Weights of a small transformer language model.
Size: 9 layers, width 128, 4 heads of 64, MLP 320 SwiGLU, vocabulary 2048, 2.82M parameters.
Training: a variant of Muon for these matrices, 104M tokens, 7032 steps.
Each number is 500 + 25 x the weight over its row's rms, rounded and kept within 0 to 999. Layers, rows and columns count from 0. Numbers have three digits each. The size before them is the row's rms in percent of the matrix's.

# layer 2 MLP gate, 320x128, rms 0.367, rows 141-174, columns 0-63
102:520511497421467482501462495481487495464480505526497483485519501514513473531504517508513479510553504502490520488527510499503524517536501501537534529483501496491507539478499479480520504477538562
102:510455530462499531536505513529456508468501505512496505513519503479527560516505504541470520532521516509506529484504412521522439501508508526491472485498501476468526491494482517530521516495513507
098:460451513507509512455499490462508515496480481521503559500493496490500520497502476504520509492482495494472505520532530460522508470498484501498522521508524537416525476538502465507520502506496454
056:505507490487497496475491508474475487527396495460511503487501477470512488494524501496499465490503483507514501461469486533490462450523502524491499535488543439538523461483479484476492466518528523
102:456468486487477480455445478505474519457474490527461550488516478500504485447489521491478503453489494490450479528523521497517467484467481527553441478506509567482472480490478484537529481533512464
090:575492485462498517486491511489532481496466508502513486484496529530520490495522459512519469486508510530518480553489512513511485490503517500501456515507475419481497499493483471499501539479474500
112:460485511496475474486535498497506474484486464515484523529534489546477470541499479509489492506577517537436482475497461507549476482478494500504518474480488532538478475499465478476481533466499541
097:481493501495492480472542466471448503546481540450501504501515504518502500497476488506522500492561521509517533535503496548465513520482506531498470515527473485503506495495526537488482441530462511
108:506502512525494509509483487513498478503523496500443490525498505500558535508536487520498512510536517506505521478436468502500490550461490516538466519507510511454436431495492454490520512459499486
112:484511454470459496502501480494457478509449473486526511506509459485511471537518540512475492465469481507490507466503493478492510513498452519499501498499482433504506523495525496524517535502485483
104:467520519474520477528488477509494497510474502549469502444508516488501527525499490506491500519521491520491514532515479523498476516496491498514468452526520526486475526541496538527552499532487485
086:539499500492511505479517503476494508488478503524512532475525512494524459526470488533491501491521543491502491478528516487464520504516513560527507495463447496495474504483484522498532479508511520
108:486511526527472526554516520515516510515513503522512534488503481471518527509554521531521513539535493484466478503486489482510503502515522516498503501458457500475478513507552461522507545467508507
103:462501490501507541480525495477521479493484491549510476480494509441462457482497531491482496523502482509525494529493451511525504484489482495483500479527495524488537514512504521495482479486482529
086:507491550453519513501484501462507539493497470466531525495541507500539488486500511503529476508475516529506509524529503482504495472460526508484462510493427526457492492445513525537509444465549504
059:485472507486544519465458505503537490503468503522460461500504444484520516472473437510500513481523500509517459484485505525532505488483463492489504481485526499516551498469489512475467490481461481
111:515526473526469481492509496515490529477462514459522487484500470458530474516507558477526481500516543511530509485496506523503483521497489491510513487532497575501478507495467465518488510473475523
108:490498497460491499484516499480472498512526503527506515493483500547489439528479494483526473508477479501510489527489526496502489486504500473488527501511512520513496513492505548494497511518524506
068:456433504487497507475501499547485486460440484510467524465488507486448513467496492498497526495511484573506523513557504515512530494497521487472484545503507545473484576471503501489522489509518507
107:502585509507513525551489485484512477509469512538528526495510513483497527541468492504503497479478458509470514487466537501483475485520540526520502523469521488469483518536516492523520435522510461
109:483505489510496489538474509472486507450489502522489516482534544446489514495516531507497504485561503484458508570483474496501454483502498520521479503480534461503488522480506477517506487488500489
067:524489520519527497478490529480514495492477511488500484493520494533522469512493500472520459483487545504527488524478518501477522479446468500525514478456545529497526571504479538507507469528513478
111:532499501472498457490494493506463483475506514541489493541473468490512510496532490505518489494441528472492481485478489475483567501503502482537505496472547512495512473485507481490432508506451525
102:500485520447475514514538500498510451511535517494536468511520528496523502488480502474528494514545446467515475499521494433480515495503505538473481483491495514501496474519500432468507515518482509
066:513487512517471518511492518493499519445518489514518478514475486579533508526450480517498457505534502495480506480476492481471496486532504479482461516452442480501491503508520545478570497510451490
094:561538484524531482507473519507518526505493515451494472482547506475508506512463515484492512483547466501487495503535448500519508525514526540496498491486530490438521461458539488491500514493506493
112:480519494521486508494540528506498544522502496512492455485534523518494506487486520494550477461520505500514485520530484513500498508495515565507497502491438507478516513431504448512519479520531501
105:449498502499492541478456467504478477521491505527532471481485456473479513478499505499500548481506501513528510475523502510462504535478499480546505468511531523461476503530497534472542510512550469
103:454470521456452513470519497484552486515472500488492547538481493498494548513509518505506467494493504506490515544480511517474515505481492469447502512551527489530515560524516499507531496519494516
110:474481492507544512499518467521491513509496508521490542506520500486495522510505534524470508499488459512467465507515474523489498543475480519485496530558527510517521490535560492519515508494502518
120:503534460503493490512494501483463509545483501542485469484490508467468519519502508497499505498486477436509520480475508478515501485502484476503532494423549550501530529508515488483558494566468557
094:466503486491512491471525516507496490524544511502522492478564501489526511493479468513521439475530511479486486510497502488524499474472506482500469501558530506543519534488491476465488501491544471
103:441489506485440486471487488544460524479494526439506514494503514513510514493516511506487508487492488526525482509509490505482484487467509441489487525507501530494513486490469451480482506486521516
040:500543491477438537499540489492503526456535525467490551526498518497476454464470504511527502507503474524502488493455467576519507515465509520503494515501515515499502503495520534534511454519525531
# layer 2 MLP up, 320x128, rms 0.391, rows 141-173, columns 0-63
104:473507508486490488504442457525479498468459524488462505528520492504501508477506485468462516493455468503499507512519513498504500501489480514521484522485495515502504518483488509500521460486487532
097:485506467501484509493517494502491550452452562525484524504509490520498548554514468496514527506514494493510553510488505513450521449505488477475501533530500488454481478503510531524520491531506532
109:519506496470481480525507511511502506536500462467516516542482502494445544498520505539491529514516484462510495534515503476477529489474479507511515457474486511486487520471497471526502491516519457
062:492503493457507461507512476507479501498414509439496512488500475501485471472534512499527487503512520538496510474500480504502475449514515512518501498506518434473550482495473491511461478525499507
106:519521491541514508514480519524474506505507476521494537501514485468502533542502523512525486484531460517484527512453481538530488501501489462491539501496494520498501450511510478526517529485548480
101:514484536449495512509511507482535489504537498506483530500487527494538518537475464500495472523459519486466461508499536510540500538478488501514470478514483401502469503537526481524468492531509418
095:444472502472467510531490519492497478463488480498510498471520515481481521446474494531503544497505488519487500521489506515523521504473510487488429489529555471473497513496494498538477557534498508
099:472491508471459494526527474514460483478491479487447478489484461527481504483502509526489471518492484533534501516515540511495496511517504487500497546500455563450507524511517516501463467482491510
099:453484512505516492510494519502525482505468492499500495509508508523508426506511502496525512426480495513439482505509491498506478516519506447478474512556514535503522490516451536484527533519560524
121:481520490485502492486522493468499511478490494529524510488552461492473500496527456500548484481462539532484489528548498523498521494529487506500461498474488475503485522461513454475464523536493485
100:536453487498476502495506533496460518461501472508498480517483497521508455453531494499524442466553547453492500494507526493472489505525503480514515493518509545496500459548526506480429511478475525
084:529469506458500488530502504484484483449468492484478471510527533467469454440509506499503489468454515526536518481513475488520478490495497492511543475477473530545506522469520504487518526501472506
117:478479534527481497504493497510504524473521473508492503498553474471545512493488508538515494551491490494486475485520527466495551504521461479492514488541545473495483466509499475490524501528480501
105:488524545515475527505548503485505480456517492463522501471501499500462481486514520512453479483501473508519510484480447496493529498510488505505529487485525477474539506521476504570521498535491536
099:481504512454523463495460477525514501484520517476509498507479545507493531525471499506507495481543466486503540521469498487494510473493505522541540506493505490572525514497495512536529469469507528
060:521520515502492500484427502499549517500512509491443507491494525484522505513456539488511498485507510510520455494491515491530493543499503512514497497494497502517502519508501502492513502559543499
106:519463472494530470490505495522534498448451491502468483504491486519539535516535498455500503472513542472478532515505529499528505517554465491496536506511489484479527486518517549487498523518497496
113:521534511536485514505526485486545489519521479491540494509471482507496516471502504470516503467447515508528482499416502526503480524512502548512491460505493458514544487495527502545533510523510490
077:501470544496457475487508504543490481486532533510487489487470472504503491497526500503534468514502504536541523518517496544535506498522486479547518482497518515484504536504521511512508437501548430
097:504475519503479480508492452534471505510501502459506486490525495495510530468548513514490500493518462506524465512488469515505497515482478471471450483502462476506437473469521424541467487485518483
109:459524510482489482488546521508516492457547521496499448506513490542519510529470500531522524482519481498530496513520503482522506481499473499485452482525483539506475501489538510476500509503506483
074:506481496521496444468485520495510482499513462532508487519465513494524522529538481532461468492529498494495530502451454486490523557491538473496507561480546460515533492493490497473490513479538533
099:537504464519480482526484515516532503511514499521475455517508507521520510490496545512516511475507543475470502498524523479524484509484457511502493473498466520519519542527505481516518501509506471
102:508520552499519497515483444539497520509463502472494493515478546526478544485536510468482480509550492501491522442496519525442529535507493512504486468496551438473533518494504520494479479492508497
070:504475506488491491506512440466492520525530520462532493473504511532514533504483516462534505504513523509493492527483513473519524511471521489522489479486507481492514515498542501475491537491497474
095:456490490495517464511520498473472527460520489510499534508471515484520513532492491450475471495427489486472450522521578511512483490519477479490495500513501478558466495541465510540516502497534500
109:524516505483481558495484516496523490503518492549515537482515499505519546487512528531520525452497562490542453526526449515511513529492487523497485518534487513517480505515541533537491504476481505
111:556514496485469484505484526548502533476538526494461507520506478472489519510515480544499468504472504516534525476538474546561493491513550487537488478525502498451494510489544511467513561516513532
105:522512469500506552519519544479485523505505503507505469491470480496514504532485479480512510500444525543506477500497458503542574503523479497505480465488451502470496483454467535536509515456544471
101:540461473498492505497528515498498489481438508484529472486470533506523475512498509481469462517470431488488520495495489485501512486488502487524491536465489473501507528433508507450562508513517503
114:480488463493460458466516505511479446493478495540456476529546498511503546539519522477473513530468499468477539502448530489503530483491499508507507498486533436524514434509512469513511505520509496
098:526518527492513490489530522453543494454550485473460492489509484486524517534500501489505482492454506509488494479537472482549471515513495502480460502560488501501488508481541500515519475506530482
104:484506512498508454475517492515501464525474492528509447525504506512489502512483511488466504480442520544458531520470526458462523517528502519531504564493504531509487484520468490515484484491489495
# layer 2 MLP down (transposed), 320x128, rms 0.288, rows 141-173, columns 0-63
100:484522518495546512522470441518542519484487510470474543519535523476487535511482512497495510504504517464518492506429553489532515527502514517518505517483526524485509497494453492460532512470481454
098:494545472465542528520456501494495520477501505523481471477521460518497486494468540474511476483530527486500531459509505466500509512466516531477507489466511491525481499478503494486539517457544529
082:505530477507478478496475511534489484498496493472497545511441513495516479521513470505534484485452535441488531536512520495466483448485508504474501526497497517489549514491441524498484508509469522
067:537483498500491483515495514488432568505481511472494486493479499473511514530523490476498501466470461511539516485463479537502510506484458545475465490463503460525507527464515527524563490486507484
095:525525505504529528461506493514520505494511488497493493502531501507515490489573491511487523514487512499581485519519485543522505488548478519500451479531495509517501514481454531506500452486582531
091:489503484512489535545513532508538491468521513519496501510514530492504506511531501443524510475477452494491494537530510505439517528456524507443482449505455496498535505483488519463511503504507497
105:474492509523501507486490534458478476443477470468447468514532508542501521489492510512498511476503474465477475506502514514550485469464499484524503494492495497505465508510494535530477528536492503
104:517475501545501532473527508489506489534519523517452501519519495468487500491468513512516450487477546507486556485524492518503482474439510511476427489536503483498515518494457508481527499505491503
103:494537537499478507518521515522504503496481568475484478497505494576472495474483538504496500466478495501488497506496489516498517493554516479507497473534516504495512488522487505500513549506536536
113:466491524498523505483539526455499524490517503508514526538469474537484498506496470487507519480520478453495504522513506483499461497528499515483505478517443560441496511511540544516449478481496505
115:512497535533497483514511528472465487482495496574479502512517466461523512515481489546515456455489493459545521513537443502525499485512489456482497534523449469491536503516505507489485478507487530
088:522522513529509515486501498472498464523527469530485504488540524499546468494470503502497491490487495496492527540489534461485478530464518506494489495524486516504488504493521522502490506519530519
101:460490557510494477508493502508501468496533513507486537509525472489469517507522568522566458474493464489511480455514494493498511494470504491460459546473482484516498501553475486492525523454524506
108:489494524509538493519489550468500499494524524495517503473476505519547478517488533474490539497522505538504499479503497473472473507503527484490447527461547552510476522471505511511516491485502519
082:500468479549524514496471497523520477489550518530456444459481500482503462453499509473490461489486521504571516459519481509525501505498486540497546523505522494474539493497500464503540534517491505
061:462516523471472512525512518487485472473512507510506451508541478491498489523543534441508491488500515463502526511501520505431572513491535492493481529521508495465455499493512492474488514478502482
114:502473498504501516520520558451525473508494516426528488495505498510498544520522481500481530500491465515490523503527504478500521514491524462484468470517514551553482482446484482496491487498523492
103:537505511509532509511509502517447526497524513481494497460517524481511537467485486533490503481514488526513515513516505486483517506502468479480495506499501489478465509520471504438543454505497488
076:479455484492482518495474510542510428522501491507513511473500455495475525495501505503451548483508504555514534483487526510490526473466503547472537502515503525515472479504506490519506460523502482
108:487439509500489527511511544549458520484487495495533529575468454477478513539459474524527503508519532483499506497502518496501518515461528492523478463484544509499500518500496475506497481439545509
108:555524511522504488501500507502474482456538531499502477455506528468463515455474503518512485495495520508478470503511479526502493489465504489487470511520476477486490473502510514461508530460479485
069:532495525509495514528466479492499512479517531457497502514457457496445510496520503493510492530509517508494457531504511459495473527495507525478446431494461470533499486495513470514484498555518484
099:533526498500472486489488508498501514517550503519502462504483494545507526479486467495524543436482519510466552539470511474495460525448529476514484475474515525491468495477516497532512470539471528
104:522558526504578460486472487493544499518498489479484513500482460528479485516496508489454538498515501501494440479536514519493475535536452513470503489509485505505482491514499547492510501519534507
069:457510468498479487516540516550513492515474532474501468451511475499496535462492525477463528489514480499471513558517516485525516520499499490499519491480521496476498534521532480525463505467516525
091:518478451493491528495508457498470507512487480527474468478493500530500517518473481556466459517501520473499512490523548542486452484505502511486500471544511518491498506488481492495518494518479527
101:558466487502515489519500505483521535505485471494488497477483509495498486464499535503489517498468445505445486494503531521468523497535511494501524460518473503499510496479518450484475476524537490
111:522457492517502435516538505490497473491518507527524548508539526489490500491498488506475447495515504473513532513452498517508508465484478494464489527510472473509537548490510474478488482535478491
117:554554504545477468511483524528523436499499440514502501469501470491484484460476524505460528495500515504514492504534513497496477485514543504528470462530496504488514520478497494509515492535522510
118:469480524508501476496509557529479517491507531452486476489465481518519440540490452489508479479524540509484498483491526496479482475476499496525464490515494516439451483461465517448517507463511494
110:524542551468476504549465534482494503558492510518513491519479494535477472531524478518499505480519484482514481526500528488534501537520540503489497516459560506539500547494533506543496480491489487
101:476495509498500517535509485478479500439529522543495450507510481501470480474523483478506486492485492493486541489523536478495502527461473511478495486479538529505519508523521446499470560499486503
101:455504543487512464498471466448474461464516499491494519449523494520512515527514491497483513475504494539506524515493551485549521455506483545498530471513499500457476518541504500523509495492476452